config.yaml
bias: "none"
optimizer: "adamw"
beta1: 0.9
seq_len: 256
Each number is 200 + 30 x the weight over its row's rms, rounded and kept within 0 to 999. Layers, rows and columns count from 0. The size before them is the row's rms in percent of the matrix's.

# layer 4 MLP gate, 448x160, rms 0.108, rows 6-35, columns 80-159
097,192,218,210,248,229,179,191,226,209,170,259,177,128,152,235,204,172,220,198,178,204,198,215,223,224,196,201,219,179,240,208,204,189,189,181,206,221,202,281,223,225,183,193,210,210,197,171,168,181,230,248,185,223,168,163,247,160,201,227,177,201,203,208,237,218,184,151,237,200,163,164,188,221,251,191,156,206,250,201,189
099,204,216,186,249,141,157,154,228,213,198,211,123,185,215,203,138,172,228,190,221,256,207,164,176,219,205,130,217,177,164,200,198,215,194,171,186,188,174,218,170,244,238,201,238,186,220,208,181,218,251,189,179,208,181,212,222,175,169,169,173,181,214,215,230,219,203,220,239,212,208,215,155,170,224,182,239,219,216,129,175
101,211,223,180,222,209,227,225,264,175,180,165,198,175,212,208,205,236,218,254,183,185,164,224,196,260,184,236,218,231,167,208,206,168,203,164,201,206,171,164,174,177,256,177,152,211,190,212,241,240,228,184,214,200,180,168,177,180,128,191,229,152,240,172,191,246,225,194,202,186,222,233,236,198,247,183,222,212,200,219,184
106,186,210,212,233,181,140,180,206,174,219,231,186,165,160,204,180,164,181,200,238,244,185,141,252,226,216,192,207,208,197,196,163,156,164,193,172,214,256,263,163,220,179,160,159,164,208,196,189,154,189,246,225,242,223,257,222,199,219,188,171,215,183,193,190,228,237,176,170,230,168,151,194,151,213,231,142,158,261,218,173
111,176,200,173,253,202,167,221,206,248,150,175,202,292,192,179,223,200,162,178,215,240,217,179,149,172,242,212,193,222,203,184,198,178,175,210,194,187,201,225,212,260,252,196,243,171,226,197,209,193,199,171,175,176,163,168,176,180,254,207,206,189,183,173,197,192,272,201,175,198,210,219,192,203,193,187,148,191,203,210,166
101,184,255,210,195,201,225,174,161,180,153,172,178,190,228,173,235,138,231,154,164,202,178,189,200,206,230,189,187,242,215,203,197,209,201,167,228,140,174,188,119,186,205,180,191,235,214,206,160,182,219,207,202,264,163,194,175,162,193,193,211,172,185,188,221,264,216,220,187,209,224,213,206,181,178,239,167,206,195,195,212
089,146,140,195,164,234,195,202,283,171,184,168,189,231,202,168,178,226,176,265,218,195,206,200,222,268,202,219,240,183,220,230,172,176,214,213,243,185,213,245,219,184,213,184,206,193,213,194,230,248,204,196,170,137,191,214,184,224,268,149,266,197,205,158,209,244,217,217,235,193,158,235,223,283,286,198,246,196,168,188,163
104,211,232,181,203,211,226,256,168,207,228,216,162,166,214,189,194,193,229,230,159,177,168,165,176,180,251,223,181,211,223,193,229,161,184,186,217,144,156,160,207,202,183,212,218,197,184,203,131,179,173,213,223,144,198,223,182,183,157,197,236,228,219,258,237,257,181,226,227,223,187,143,193,186,250,210,197,208,252,178,181
104,187,157,221,194,201,188,208,180,210,164,210,227,224,202,227,193,177,188,216,200,202,185,149,209,227,205,145,181,208,202,191,218,177,197,203,197,242,158,237,211,204,164,157,163,188,223,185,225,175,207,218,192,200,205,189,249,191,276,196,197,187,170,205,215,233,216,217,203,205,214,159,212,207,156,219,171,215,281,203,222
093,189,238,169,243,219,180,230,212,165,242,112,194,197,201,196,158,189,230,196,248,237,165,217,228,220,168,165,214,160,149,255,225,184,204,203,200,165,224,219,194,212,194,193,226,195,211,214,145,156,202,204,177,224,206,173,204,177,224,165,192,219,149,239,207,191,204,218,191,142,231,179,217,250,247,170,187,143,201,222,173
105,180,215,193,195,242,184,197,205,224,221,187,162,214,207,213,173,224,230,141,176,244,163,197,254,234,166,178,172,214,186,172,208,172,200,227,183,298,145,186,182,222,223,202,204,183,208,212,106,181,214,206,206,165,218,217,220,157,180,195,146,226,172,160,176,223,205,199,207,232,216,154,214,182,196,120,211,245,178,187,165
095,224,218,172,200,257,185,202,228,148,211,223,186,108,154,216,204,171,154,229,167,241,217,192,162,196,179,202,178,219,244,208,268,197,179,237,171,200,241,152,167,241,213,174,254,195,207,217,145,170,227,253,221,221,269,268,210,197,144,196,191,232,207,210,174,230,197,189,196,200,250,208,213,190,178,254,151,219,237,209,148
098,209,216,218,226,189,188,206,147,198,227,205,162,182,163,238,162,183,233,206,199,198,140,197,181,209,158,140,174,187,191,222,214,210,182,195,198,164,186,257,159,242,276,222,237,190,192,186,226,261,156,162,235,169,189,204,217,186,166,237,221,196,196,176,199,204,229,206,230,200,175,224,206,126,174,205,170,213,185,204,220
093,186,181,209,186,236,223,255,182,222,188,192,165,221,161,255,119,222,189,163,262,211,215,185,286,191,182,185,196,244,222,190,172,235,247,170,215,231,219,209,195,250,224,183,197,209,213,227,165,264,205,225,207,196,218,213,190,189,215,232,176,224,212,164,155,230,223,164,190,268,211,187,222,156,189,212,156,235,208,191,182
100,190,166,212,162,231,171,217,243,207,194,202,195,190,209,182,199,208,207,203,217,188,204,175,182,219,221,218,146,226,170,196,237,202,188,240,194,257,176,179,154,186,236,275,182,178,263,209,149,226,222,196,231,187,229,225,180,174,253,215,199,203,203,179,163,272,242,262,201,222,196,154,212,200,212,140,187,231,172,281,163
102,162,219,206,195,265,147,213,184,188,178,219,190,211,187,235,191,242,181,177,229,206,194,212,113,223,203,196,165,158,206,241,171,167,204,197,193,164,183,272,201,169,210,206,162,205,189,196,200,206,200,154,168,226,134,174,235,179,239,270,218,277,191,187,190,169,200,219,185,250,223,223,187,224,173,170,199,182,236,227,189
093,191,189,204,186,253,246,227,145,220,181,165,190,204,202,222,208,192,225,210,193,264,208,193,167,164,173,225,214,210,162,181,241,233,238,212,250,263,201,223,172,158,224,133,196,167,230,175,195,213,256,233,196,193,240,249,158,195,127,216,170,188,231,218,169,196,186,217,207,206,211,150,182,226,191,224,179,197,168,174,200
098,254,205,206,182,217,276,252,148,216,204,184,209,210,194,248,190,203,215,171,145,215,229,201,209,180,172,194,226,184,211,248,143,231,163,224,165,190,195,218,176,215,242,195,185,165,213,220,202,228,256,208,222,191,205,182,208,183,232,184,272,243,186,219,173,233,222,175,241,223,218,148,209,186,185,262,201,177,197,163,206
096,256,169,196,178,238,231,214,226,207,229,153,142,192,175,179,228,236,156,253,148,231,139,217,233,212,155,230,259,198,282,208,265,204,184,194,197,228,209,171,183,190,180,226,226,158,208,194,140,236,194,260,192,228,212,199,205,200,214,202,167,224,229,172,150,216,209,218,167,191,191,179,215,207,202,228,212,199,200,241,172
099,190,214,174,196,218,147,213,186,140,201,218,168,219,239,179,187,243,179,190,219,197,242,200,240,169,206,186,188,207,156,159,205,222,187,246,162,203,213,230,183,221,223,238,208,192,205,206,188,234,201,155,113,210,223,183,217,205,221,245,209,190,197,179,180,247,182,219,215,196,264,217,203,187,193,225,183,213,155,179,148
092,242,262,212,173,188,218,202,147,217,185,211,184,156,166,185,184,186,242,214,181,218,197,196,253,178,176,204,178,220,195,245,242,179,235,150,240,194,194,252,205,186,197,247,234,197,204,226,154,194,164,222,207,181,173,206,214,177,150,220,212,241,174,195,198,200,252,212,253,162,206,189,244,222,218,186,199,188,220,183,223
101,232,210,194,192,185,165,185,209,181,188,167,169,167,243,194,209,183,188,207,188,265,156,184,170,243,192,204,191,184,175,163,176,119,199,187,191,202,146,158,139,226,188,137,182,155,162,212,171,191,199,203,182,174,207,160,204,182,205,196,224,198,251,215,202,192,208,235,244,239,215,208,154,208,184,174,139,188,172,248,191
104,228,221,215,163,203,205,193,254,240,231,229,236,179,180,211,218,208,208,136,158,223,162,181,181,228,251,199,144,130,225,214,210,195,198,206,190,190,194,178,169,222,176,232,194,150,204,204,246,239,193,207,208,166,201,235,219,179,167,202,171,162,198,183,172,201,193,184,262,157,188,174,261,260,179,199,208,207,222,182,213
092,226,225,235,205,188,250,172,163,202,248,197,123,232,196,195,180,209,210,172,150,222,201,191,222,254,149,190,221,232,198,188,161,173,157,177,182,175,169,159,188,221,172,157,190,198,198,210,185,221,200,228,215,214,193,183,217,205,247,215,176,240,192,235,199,176,222,250,189,220,179,218,178,240,230,197,214,179,209,133,245
090,148,205,174,212,227,179,192,236,162,183,183,231,236,195,213,144,211,202,213,200,235,224,173,168,221,183,197,212,193,206,225,192,167,203,226,175,272,208,195,200,153,208,211,215,168,211,226,182,184,249,197,215,174,143,180,205,205,261,207,259,171,215,223,177,241,216,150,238,238,232,213,186,196,205,237,281,184,150,191,174
097,241,216,194,188,178,205,274,235,179,256,196,195,177,165,233,204,213,233,190,220,176,248,199,226,203,201,153,186,185,200,246,193,202,156,161,190,157,202,264,211,202,231,224,187,183,207,259,155,228,184,212,204,197,175,206,228,174,220,197,251,207,222,220,218,163,204,207,271,189,177,186,237,189,203,137,174,187,166,140,190
101,115,189,153,162,224,174,221,211,157,134,222,181,197,191,200,149,181,166,206,213,232,191,175,125,230,230,184,182,189,200,164,183,227,164,201,173,158,168,204,186,215,193,206,199,212,205,245,231,198,240,191,249,221,174,190,214,194,248,181,185,224,224,180,178,190,182,198,200,227,189,190,208,181,228,215,158,246,185,191,185
098,176,201,189,269,193,173,204,209,163,181,188,178,226,130,211,239,158,175,149,204,165,187,221,235,145,164,212,227,180,229,173,222,183,214,146,185,195,176,173,227,173,166,161,191,220,182,216,155,185,138,265,240,203,202,199,178,173,119,198,164,183,180,200,174,156,205,172,135,217,224,189,188,229,170,117,218,195,202,153,184
063,179,212,120,200,232,197,225,227,196,278,164,140,200,219,213,161,192,167,176,202,239,184,219,147,215,172,180,215,179,184,232,176,174,253,175,245,169,192,242,172,221,184,195,179,217,238,158,207,184,195,160,259,222,186,268,230,132,178,172,207,242,218,195,191,180,221,177,219,183,200,132,135,161,212,209,216,140,199,235,175
101,206,208,219,222,180,253,205,153,223,234,295,122,154,158,242,179,211,238,255,240,245,180,187,175,200,246,212,176,189,175,249,215,150,191,160,224,159,214,257,181,221,177,211,212,119,203,160,205,172,195,201,189,192,144,151,203,164,157,243,182,202,185,234,203,184,220,209,225,199,212,172,246,232,172,172,198,235,184,150,159
# layer 4 MLP up, 448x160, rms 0.101, rows 6-34, columns 80-159
094,154,223,198,223,238,195,205,147,132,221,221,177,204,162,258,204,197,170,189,200,162,214,188,177,153,201,249,178,177,145,209,254,168,210,193,173,152,222,201,208,189,184,205,186,204,243,196,219,170,210,199,246,246,223,177,199,179,182,219,163,216,152,234,201,226,190,194,150,290,237,217,202,193,170,256,200,201,197,184,240
097,307,202,164,266,165,154,187,216,210,200,200,161,200,236,220,209,247,184,219,220,207,192,201,176,217,224,165,184,129,240,208,175,216,228,206,228,196,211,193,205,252,206,202,264,198,222,198,221,205,251,151,182,168,160,183,229,211,178,194,213,208,189,250,191,229,201,191,219,167,183,250,160,179,211,212,218,240,184,167,211
111,202,156,185,201,211,168,142,234,211,179,197,206,249,156,211,255,230,236,177,151,191,220,201,172,198,208,209,197,190,201,162,266,215,192,215,238,231,205,195,185,163,200,167,258,222,262,163,218,189,203,206,164,105,203,210,171,214,187,245,173,196,189,217,240,220,231,188,248,157,186,190,194,250,196,164,186,206,233,265,203
101,270,167,182,243,244,246,158,243,182,200,217,148,232,204,213,227,205,177,151,181,224,212,201,206,197,216,178,183,189,270,210,228,189,184,231,191,277,179,229,215,203,205,201,219,184,209,181,149,202,238,239,216,165,169,241,217,189,244,184,190,190,176,152,164,196,178,224,211,217,213,219,161,235,184,187,163,175,226,242,191
116,230,174,183,145,182,214,177,232,138,194,202,213,154,183,182,169,233,226,221,211,238,208,176,185,210,201,202,225,212,197,156,253,225,206,204,217,217,201,141,169,201,170,184,141,213,185,214,154,234,159,215,218,227,258,215,222,238,186,232,225,163,246,179,186,223,172,209,204,205,215,203,214,227,186,193,226,225,221,228,241
100,170,166,188,145,180,200,210,211,200,173,177,185,188,168,201,198,192,207,226,248,163,144,177,181,206,214,231,217,220,218,146,215,182,180,179,221,198,141,200,235,138,198,127,152,215,113,220,177,207,212,155,207,190,166,96,187,209,208,237,142,135,185,195,186,178,220,210,174,230,214,169,141,197,194,143,198,163,226,191,207
095,224,116,191,173,244,220,197,226,199,168,179,223,185,154,206,220,169,172,182,144,166,232,189,172,281,205,232,176,164,203,216,228,199,216,238,205,237,239,206,218,272,163,201,174,218,243,173,227,222,217,229,204,216,197,202,193,206,189,223,285,221,191,216,179,232,178,217,237,217,195,182,202,267,244,210,203,161,193,263,201
107,204,182,235,207,167,192,222,160,185,181,167,226,151,169,166,160,264,222,240,163,211,248,195,143,170,181,249,171,163,227,202,177,216,201,145,204,198,152,186,223,174,186,245,242,225,200,213,210,224,182,192,220,232,166,154,196,206,165,221,233,221,248,194,252,216,218,214,195,205,186,157,228,175,236,212,205,208,189,217,206
102,172,180,215,180,200,225,162,156,219,140,199,234,239,183,194,231,219,211,268,194,189,219,194,262,220,209,170,213,206,248,140,214,185,159,257,180,194,210,184,205,183,160,159,133,197,193,181,221,216,234,153,185,169,249,201,230,188,306,152,169,185,192,195,222,206,198,252,244,229,230,187,235,218,189,212,149,140,214,194,226
099,198,161,217,197,179,202,164,193,195,162,270,149,188,215,204,207,210,189,166,213,190,230,146,170,184,229,217,175,204,236,163,182,179,174,194,186,200,158,176,164,206,212,178,177,172,153,188,243,244,179,192,209,157,157,238,230,190,217,232,226,172,274,189,190,224,220,204,169,319,182,199,183,136,168,214,197,238,197,159,223
110,231,183,218,186,121,247,194,216,224,206,206,190,221,199,169,186,199,170,208,231,245,208,200,217,165,270,181,197,129,228,168,191,191,183,175,235,215,183,212,173,204,154,109,208,184,179,158,186,231,177,201,183,196,178,158,216,204,241,209,216,130,180,224,183,186,207,204,178,192,242,235,199,200,211,181,178,151,211,215,227
105,177,183,209,211,180,237,216,238,172,209,186,207,226,207,186,164,176,221,189,201,231,199,156,183,168,188,202,212,233,171,210,188,189,189,224,183,257,203,158,238,200,196,155,153,175,207,200,209,203,248,184,223,247,188,203,206,195,244,192,159,206,241,223,200,219,180,304,214,214,215,175,136,169,258,201,240,218,237,167,237
101,183,226,194,197,147,167,224,153,157,176,202,189,281,270,209,198,164,187,198,228,179,217,173,213,223,193,185,166,191,222,227,184,230,206,260,244,188,197,198,167,185,170,214,177,187,210,192,228,215,155,206,224,199,248,199,172,193,241,225,208,160,239,201,154,219,198,175,204,207,208,239,183,135,229,120,165,192,172,194,187
097,229,237,208,221,239,205,222,136,225,175,220,174,122,184,161,198,191,221,198,151,183,209,220,265,251,196,214,197,204,179,225,208,167,184,208,245,245,170,211,188,173,173,204,178,174,169,199,223,125,229,242,222,197,175,179,176,187,171,180,163,183,261,197,227,192,226,245,152,130,221,209,170,187,213,168,245,218,185,198,238
098,230,216,240,153,194,242,191,199,208,230,200,197,171,237,213,190,216,192,201,121,153,185,197,189,206,188,228,195,206,208,253,172,195,179,211,184,144,234,147,211,169,232,216,182,217,222,191,221,251,214,170,231,220,211,178,189,180,152,231,259,242,222,184,225,212,217,207,186,237,189,170,220,204,166,154,235,137,231,210,214
099,180,230,225,196,209,184,260,219,165,213,170,241,208,182,214,196,165,192,153,231,204,153,199,167,205,185,172,186,163,183,200,207,181,176,215,169,178,193,163,171,185,215,239,167,238,186,205,209,227,204,208,178,235,180,270,175,197,211,211,237,242,253,175,179,214,177,196,181,232,201,154,217,200,191,249,175,150,173,197,162
094,186,119,220,206,228,173,111,169,210,136,195,188,159,192,165,258,205,154,206,223,207,240,181,206,238,206,169,216,284,207,132,183,200,208,194,158,195,204,147,184,218,177,225,180,200,174,194,188,184,245,257,185,222,226,249,206,211,214,198,197,221,185,182,237,205,204,145,233,229,250,213,245,174,217,145,201,201,165,216,213
099,172,182,206,202,205,174,143,184,199,180,177,193,251,230,182,220,188,170,263,200,227,166,179,179,156,167,196,207,201,158,196,223,211,187,194,178,212,173,186,217,232,138,125,179,186,181,153,190,190,211,156,183,205,169,224,251,192,228,234,169,185,253,223,214,206,221,201,166,192,221,192,209,259,178,215,176,163,200,178,212
093,230,218,196,197,189,170,192,184,131,240,190,210,157,198,202,135,227,194,247,217,201,184,194,198,272,192,227,227,166,211,237,201,189,238,181,240,167,180,231,163,245,170,258,198,223,207,224,219,236,171,210,191,268,199,116,179,209,255,204,242,178,233,198,235,175,183,244,208,209,219,236,193,178,192,197,219,207,221,211,206
103,220,203,187,209,143,183,185,223,183,230,180,178,174,248,178,196,252,171,204,213,219,154,197,200,180,268,231,136,222,128,187,198,197,137,222,211,221,251,278,177,156,244,233,201,215,226,237,237,222,193,184,205,221,197,153,208,199,234,210,189,171,223,177,182,220,181,223,210,248,245,238,172,244,233,175,200,233,239,230,165
089,112,149,186,165,244,187,206,201,196,225,168,158,230,237,203,167,248,193,153,203,227,176,177,186,196,170,210,235,209,217,170,181,195,174,211,186,181,203,208,208,205,188,203,196,195,218,178,178,216,220,188,190,219,221,184,192,195,271,182,212,141,245,200,218,202,190,170,190,284,191,191,144,132,172,222,220,223,180,172,216
088,236,232,171,195,165,192,222,210,212,192,249,206,202,253,198,227,255,195,182,235,238,178,207,134,197,150,175,230,166,240,145,189,186,220,204,230,199,204,169,229,178,208,153,192,191,143,211,184,195,257,165,180,182,187,180,189,189,219,193,187,189,208,187,188,233,185,253,191,174,172,233,188,213,140,208,192,165,183,219,161
111,161,211,172,191,180,223,192,222,193,161,185,210,197,150,216,206,205,194,227,263,178,254,218,218,205,177,215,204,255,177,203,232,186,148,229,194,215,160,252,207,190,227,208,178,238,213,204,196,135,206,174,210,207,163,184,162,237,223,182,171,173,133,216,224,222,247,238,125,200,247,226,180,170,229,191,220,210,236,204,250
093,182,185,190,170,267,172,218,283,203,189,198,263,171,224,178,191,188,194,214,265,226,227,168,157,184,208,193,218,164,218,218,213,189,202,256,160,226,224,238,220,207,228,195,215,170,204,205,202,191,209,198,161,205,196,164,211,154,164,168,227,136,190,171,213,206,191,159,221,180,214,160,269,186,227,210,175,200,179,237,170
090,123,216,212,169,151,139,144,177,223,201,210,213,170,191,181,226,228,212,247,212,198,236,201,193,234,213,174,263,169,218,149,189,209,196,192,177,203,169,162,198,267,192,218,204,249,171,207,234,224,176,201,150,242,207,184,198,227,254,183,185,183,182,194,197,235,139,193,212,183,176,273,193,158,190,208,175,159,196,183,191
100,163,207,217,189,219,177,136,221,195,105,208,178,204,226,161,145,178,147,210,224,262,158,175,201,221,182,235,193,223,187,191,244,151,183,225,183,217,184,190,169,195,181,165,188,199,173,161,190,160,205,195,198,199,195,202,212,182,222,202,150,204,186,200,221,211,252,228,122,208,232,237,183,179,209,235,205,178,247,226,203
105,219,167,217,272,152,209,213,189,237,235,214,181,249,224,197,222,207,211,215,205,212,193,193,203,185,187,224,196,240,177,177,171,238,209,201,192,220,259,209,199,241,178,177,195,174,211,145,172,237,186,191,208,220,196,198,222,216,192,181,190,169,170,172,183,226,201,179,202,210,192,240,182,206,174,270,253,144,162,184,164
102,229,217,212,214,188,245,235,172,214,191,259,194,198,171,205,226,200,181,111,206,202,217,202,218,192,205,199,155,179,180,184,144,217,167,152,201,150,188,186,192,192,201,180,202,173,191,201,199,211,139,227,175,209,143,236,191,169,186,159,203,173,176,171,186,157,180,204,186,212,168,174,174,131,152,153,198,244,224,169,154
072,195,216,133,170,183,148,154,182,146,199,217,197,118,223,230,165,141,166,224,230,189,187,213,155,202,220,205,225,217,240,192,180,177,206,210,195,152,123,220,165,208,193,189,213,218,164,180,168,206,193,209,215,211,220,218,224,224,186,239,201,204,227,233,275,187,206,182,173,217,249,192,229,167,158,200,205,212,180,159,220
# layer 4 MLP down (transposed), 448x160, rms 0.0982, rows 6-34, columns 80-159
095,162,208,201,264,195,201,223,187,155,201,243,136,259,129,156,204,209,174,177,176,252,184,230,214,226,157,218,197,186,185,253,220,185,207,210,210,228,206,179,138,230,190,177,142,182,219,211,174,173,245,166,154,254,220,232,171,206,217,210,219,182,213,177,201,204,200,157,224,200,189,196,236,232,228,237,242,243,273,238,208
099,203,170,192,222,219,189,230,219,215,197,151,177,177,225,155,172,225,213,204,272,188,224,206,260,193,193,235,135,224,244,125,186,248,198,189,172,228,196,192,174,217,164,207,220,197,263,187,192,230,229,223,236,140,248,229,226,168,162,189,193,206,178,171,156,145,215,160,195,198,173,174,215,225,224,209,219,221,211,279,227
107,192,190,227,224,203,219,174,177,273,203,199,216,194,214,257,202,185,230,168,190,246,226,230,219,151,174,230,240,160,248,216,182,214,137,237,222,207,200,194,200,226,200,207,209,215,183,200,177,168,177,221,175,153,204,174,196,207,225,192,170,180,131,197,164,177,222,230,176,180,159,227,189,214,186,209,220,194,154,126,248
098,202,190,175,149,216,196,251,218,221,180,173,225,200,244,188,147,235,199,194,278,274,198,240,194,247,171,215,231,169,154,198,177,202,175,169,171,220,177,182,176,152,181,150,201,228,225,204,195,268,201,238,189,170,130,194,211,199,226,209,228,200,201,224,140,214,189,221,203,201,179,251,230,168,185,134,196,261,161,209,211
110,140,175,231,223,228,140,209,239,222,193,144,183,184,176,222,204,201,220,249,229,153,152,165,225,188,195,186,103,193,179,209,186,178,177,201,210,159,161,212,185,185,176,233,181,203,202,209,175,212,216,192,223,207,187,204,184,168,186,156,176,186,148,200,200,135,208,190,196,214,197,228,195,213,190,187,208,189,233,180,218
102,223,240,205,192,169,169,173,230,146,197,174,229,189,203,180,196,197,214,216,230,191,216,183,211,148,217,242,226,218,246,231,240,181,200,184,244,188,161,210,205,209,174,150,208,210,176,195,226,164,198,217,200,186,133,190,219,176,181,255,227,169,159,210,180,234,184,223,202,191,216,220,220,230,181,195,163,190,175,174,221
095,223,189,189,252,207,197,183,172,210,212,244,179,183,187,196,213,233,221,221,211,227,199,202,187,145,208,213,175,191,180,193,196,247,269,170,196,233,220,195,201,190,204,231,187,231,240,205,201,148,238,133,217,246,211,252,101,215,182,207,190,166,174,206,179,203,233,244,152,193,202,231,171,184,182,207,186,257,212,173,199
105,148,175,198,170,187,216,229,177,206,203,224,213,218,245,257,195,176,209,186,172,235,215,219,164,196,263,192,188,250,246,215,229,165,186,228,152,192,204,297,246,154,187,188,198,223,192,175,195,241,189,169,183,172,187,174,265,213,198,152,155,218,202,181,212,181,227,92,201,222,188,214,229,178,221,219,154,235,261,196,188
101,179,144,181,210,193,249,218,193,229,179,156,161,238,208,155,196,222,168,233,189,223,249,200,238,209,191,215,206,193,192,212,234,268,171,233,192,208,168,207,205,198,183,208,208,185,171,215,231,200,151,167,211,202,240,229,233,257,164,193,193,179,205,209,114,213,186,194,205,177,155,206,226,211,200,178,161,184,157,187,217
093,206,232,211,172,213,170,222,160,161,188,182,142,189,184,166,200,159,240,188,230,237,222,165,208,198,166,191,218,183,145,216,215,190,164,210,146,203,167,216,181,233,216,197,227,169,220,192,185,134,211,193,214,212,203,212,246,220,196,168,227,193,206,206,196,204,185,246,183,189,142,211,221,239,199,170,204,154,217,152,181
103,176,191,205,197,209,214,232,196,252,236,256,158,189,228,177,150,233,226,216,194,185,155,282,176,135,206,196,144,212,235,208,180,240,210,195,205,238,160,193,215,231,218,243,166,180,211,184,223,204,261,234,166,213,216,182,165,182,161,144,283,170,209,230,193,228,232,183,202,195,161,217,190,195,136,205,196,192,223,184,206
104,178,201,204,232,228,248,248,168,216,205,173,189,225,219,197,165,221,138,209,241,231,217,191,184,224,212,243,198,212,247,166,196,139,204,221,196,186,207,231,208,203,197,158,224,257,215,190,200,194,196,176,205,246,244,228,183,165,219,191,201,240,204,208,211,162,160,180,227,203,217,203,169,192,242,226,235,198,256,173,197
100,274,226,176,201,171,203,250,179,133,211,144,197,200,212,233,173,175,192,150,182,224,248,209,227,163,138,201,175,174,210,194,212,180,141,164,192,212,196,224,246,239,175,187,211,149,178,218,230,193,171,229,185,174,221,152,218,204,186,202,259,235,200,202,154,195,166,134,216,169,195,194,222,183,244,131,207,213,186,146,191
101,198,141,206,180,203,206,189,183,188,197,241,213,178,227,156,204,207,245,156,158,209,217,216,254,205,155,230,192,173,213,213,224,197,187,171,205,247,194,254,225,202,168,256,166,158,231,199,280,202,208,185,200,255,255,193,214,207,187,224,195,226,187,207,199,162,211,235,200,199,245,247,220,189,240,207,213,174,165,255,168
100,257,195,192,232,194,172,199,181,204,175,195,173,174,187,210,246,204,206,164,207,190,224,158,140,227,199,222,185,198,139,164,238,211,218,196,225,245,203,151,140,134,167,195,245,184,232,186,177,193,192,202,153,128,204,214,233,195,229,200,215,207,209,247,168,191,159,207,237,183,197,225,183,235,208,215,200,155,185,207,159
102,203,195,208,189,207,169,208,160,202,211,223,188,186,214,248,260,163,151,185,170,200,167,181,199,221,232,189,209,169,163,191,186,218,146,237,176,206,170,235,276,191,224,182,219,235,206,188,200,172,228,207,155,239,107,203,169,175,168,229,180,190,159,134,166,165,176,230,165,187,187,243,224,208,238,160,232,197,212,174,188
097,216,219,204,199,225,200,162,232,177,198,211,197,219,162,201,256,208,223,211,180,202,205,179,215,218,216,196,122,161,216,147,161,218,212,209,178,153,205,266,188,214,185,204,189,248,199,206,229,123,189,177,174,186,181,163,221,218,183,205,221,254,243,171,212,200,226,204,185,211,206,256,212,215,232,190,178,191,239,200,199
099,165,201,179,181,190,178,215,164,218,191,155,202,172,214,172,191,224,142,181,170,239,118,198,203,214,188,178,206,193,231,207,204,196,209,193,198,226,198,225,139,215,183,165,183,187,168,170,185,184,193,135,150,246,174,191,170,194,225,210,205,218,188,279,185,208,205,250,233,183,159,231,219,264,165,174,200,177,147,275,126
099,210,215,214,208,194,224,185,194,227,199,209,182,202,194,159,248,241,182,253,170,196,196,210,225,146,219,189,233,231,180,191,197,260,216,226,163,245,243,194,223,160,228,225,250,154,190,227,215,210,215,198,195,248,181,208,235,173,196,183,190,186,229,188,186,139,227,181,219,172,222,175,219,205,178,213,183,219,199,272,208
104,159,219,215,155,195,229,245,242,267,206,264,199,174,171,201,160,192,181,227,237,234,210,237,197,183,235,218,187,214,133,183,228,186,195,231,165,203,200,199,280,217,179,196,245,202,194,176,184,174,182,221,173,228,193,210,253,190,183,170,211,182,145,171,187,253,189,218,169,165,161,233,224,186,187,298,242,182,176,238,193
091,204,189,216,223,247,248,235,170,225,201,246,199,207,179,173,219,181,183,194,164,204,191,160,263,210,166,126,188,241,199,213,161,156,157,161,212,163,213,248,188,199,167,261,86,164,211,187,190,191,186,164,209,253,167,294,250,209,152,245,160,194,230,217,217,224,234,196,241,185,200,146,191,154,164,221,145,176,188,200,201
094,185,194,171,181,153,191,203,180,219,213,247,206,206,208,213,223,161,195,172,156,219,183,179,153,174,140,196,205,184,165,180,253,233,223,193,180,213,154,202,280,190,184,220,166,246,200,233,229,208,205,197,200,147,260,211,172,223,144,247,251,255,188,200,192,184,208,191,176,163,193,217,209,219,181,211,202,245,204,212,161
105,231,232,212,174,190,207,204,210,217,254,190,203,202,211,151,188,219,207,192,147,203,204,190,195,236,255,168,177,218,162,187,218,184,188,196,167,178,196,180,221,200,191,214,234,227,253,199,253,239,217,227,241,206,169,244,219,141,205,196,212,207,260,186,214,198,129,198,309,255,165,191,185,244,262,256,170,240,214,175,243
096,239,243,193,205,211,261,256,221,186,200,218,225,148,195,221,186,166,242,186,244,197,192,144,186,229,198,190,221,181,171,188,136,186,164,183,220,155,195,157,137,246,162,206,190,268,199,201,182,178,173,241,187,183,180,204,198,209,206,189,207,189,189,200,256,234,210,231,193,250,235,173,209,189,240,177,137,123,173,189,185
094,261,220,220,188,212,161,183,184,178,189,177,187,175,215,214,202,183,233,223,174,202,171,155,238,219,213,164,239,183,202,172,218,224,237,154,221,186,206,266,246,166,175,190,192,157,206,197,250,172,221,185,207,187,194,212,242,203,145,105,197,204,173,250,217,227,233,126,194,199,171,259,178,228,177,162,175,216,229,209,222
100,206,210,203,173,202,165,195,163,187,227,219,204,184,204,125,136,188,205,168,220,172,201,214,201,187,205,184,187,240,180,173,232,218,184,165,138,197,195,156,226,198,205,176,167,204,216,200,119,170,193,197,184,280,159,151,183,182,244,194,225,178,237,255,186,211,213,240,256,230,168,203,181,177,201,176,202,179,203,218,216
104,242,220,220,274,204,253,187,194,226,178,146,201,260,206,223,198,208,198,189,166,214,210,190,217,225,138,210,202,225,204,221,171,153,208,171,201,259,208,209,214,256,209,172,237,223,205,183,111,191,168,173,184,243,234,191,174,199,211,163,239,213,181,196,245,182,194,220,175,184,157,200,193,210,176,156,186,195,173,163,176
098,177,182,216,256,155,142,209,219,260,193,197,182,230,239,180,203,219,224,284,154,221,206,217,186,241,166,218,195,210,226,189,146,221,193,184,176,210,226,194,211,248,228,236,212,155,174,195,227,238,201,154,162,207,186,203,173,202,261,209,173,181,190,207,191,144,189,218,251,234,217,214,197,213,185,221,187,173,204,199,150
068,202,266,175,206,221,170,262,158,176,181,198,211,180,231,228,161,181,217,231,170,225,177,319,158,199,159,195,203,197,218,247,218,175,188,214,195,206,191,217,239,226,176,216,166,164,188,220,224,235,263,208,205,182,197,215,207,253,181,209,233,233,207,174,212,157,191,205,189,228,202,163,185,254,176,265,208,191,179,226,211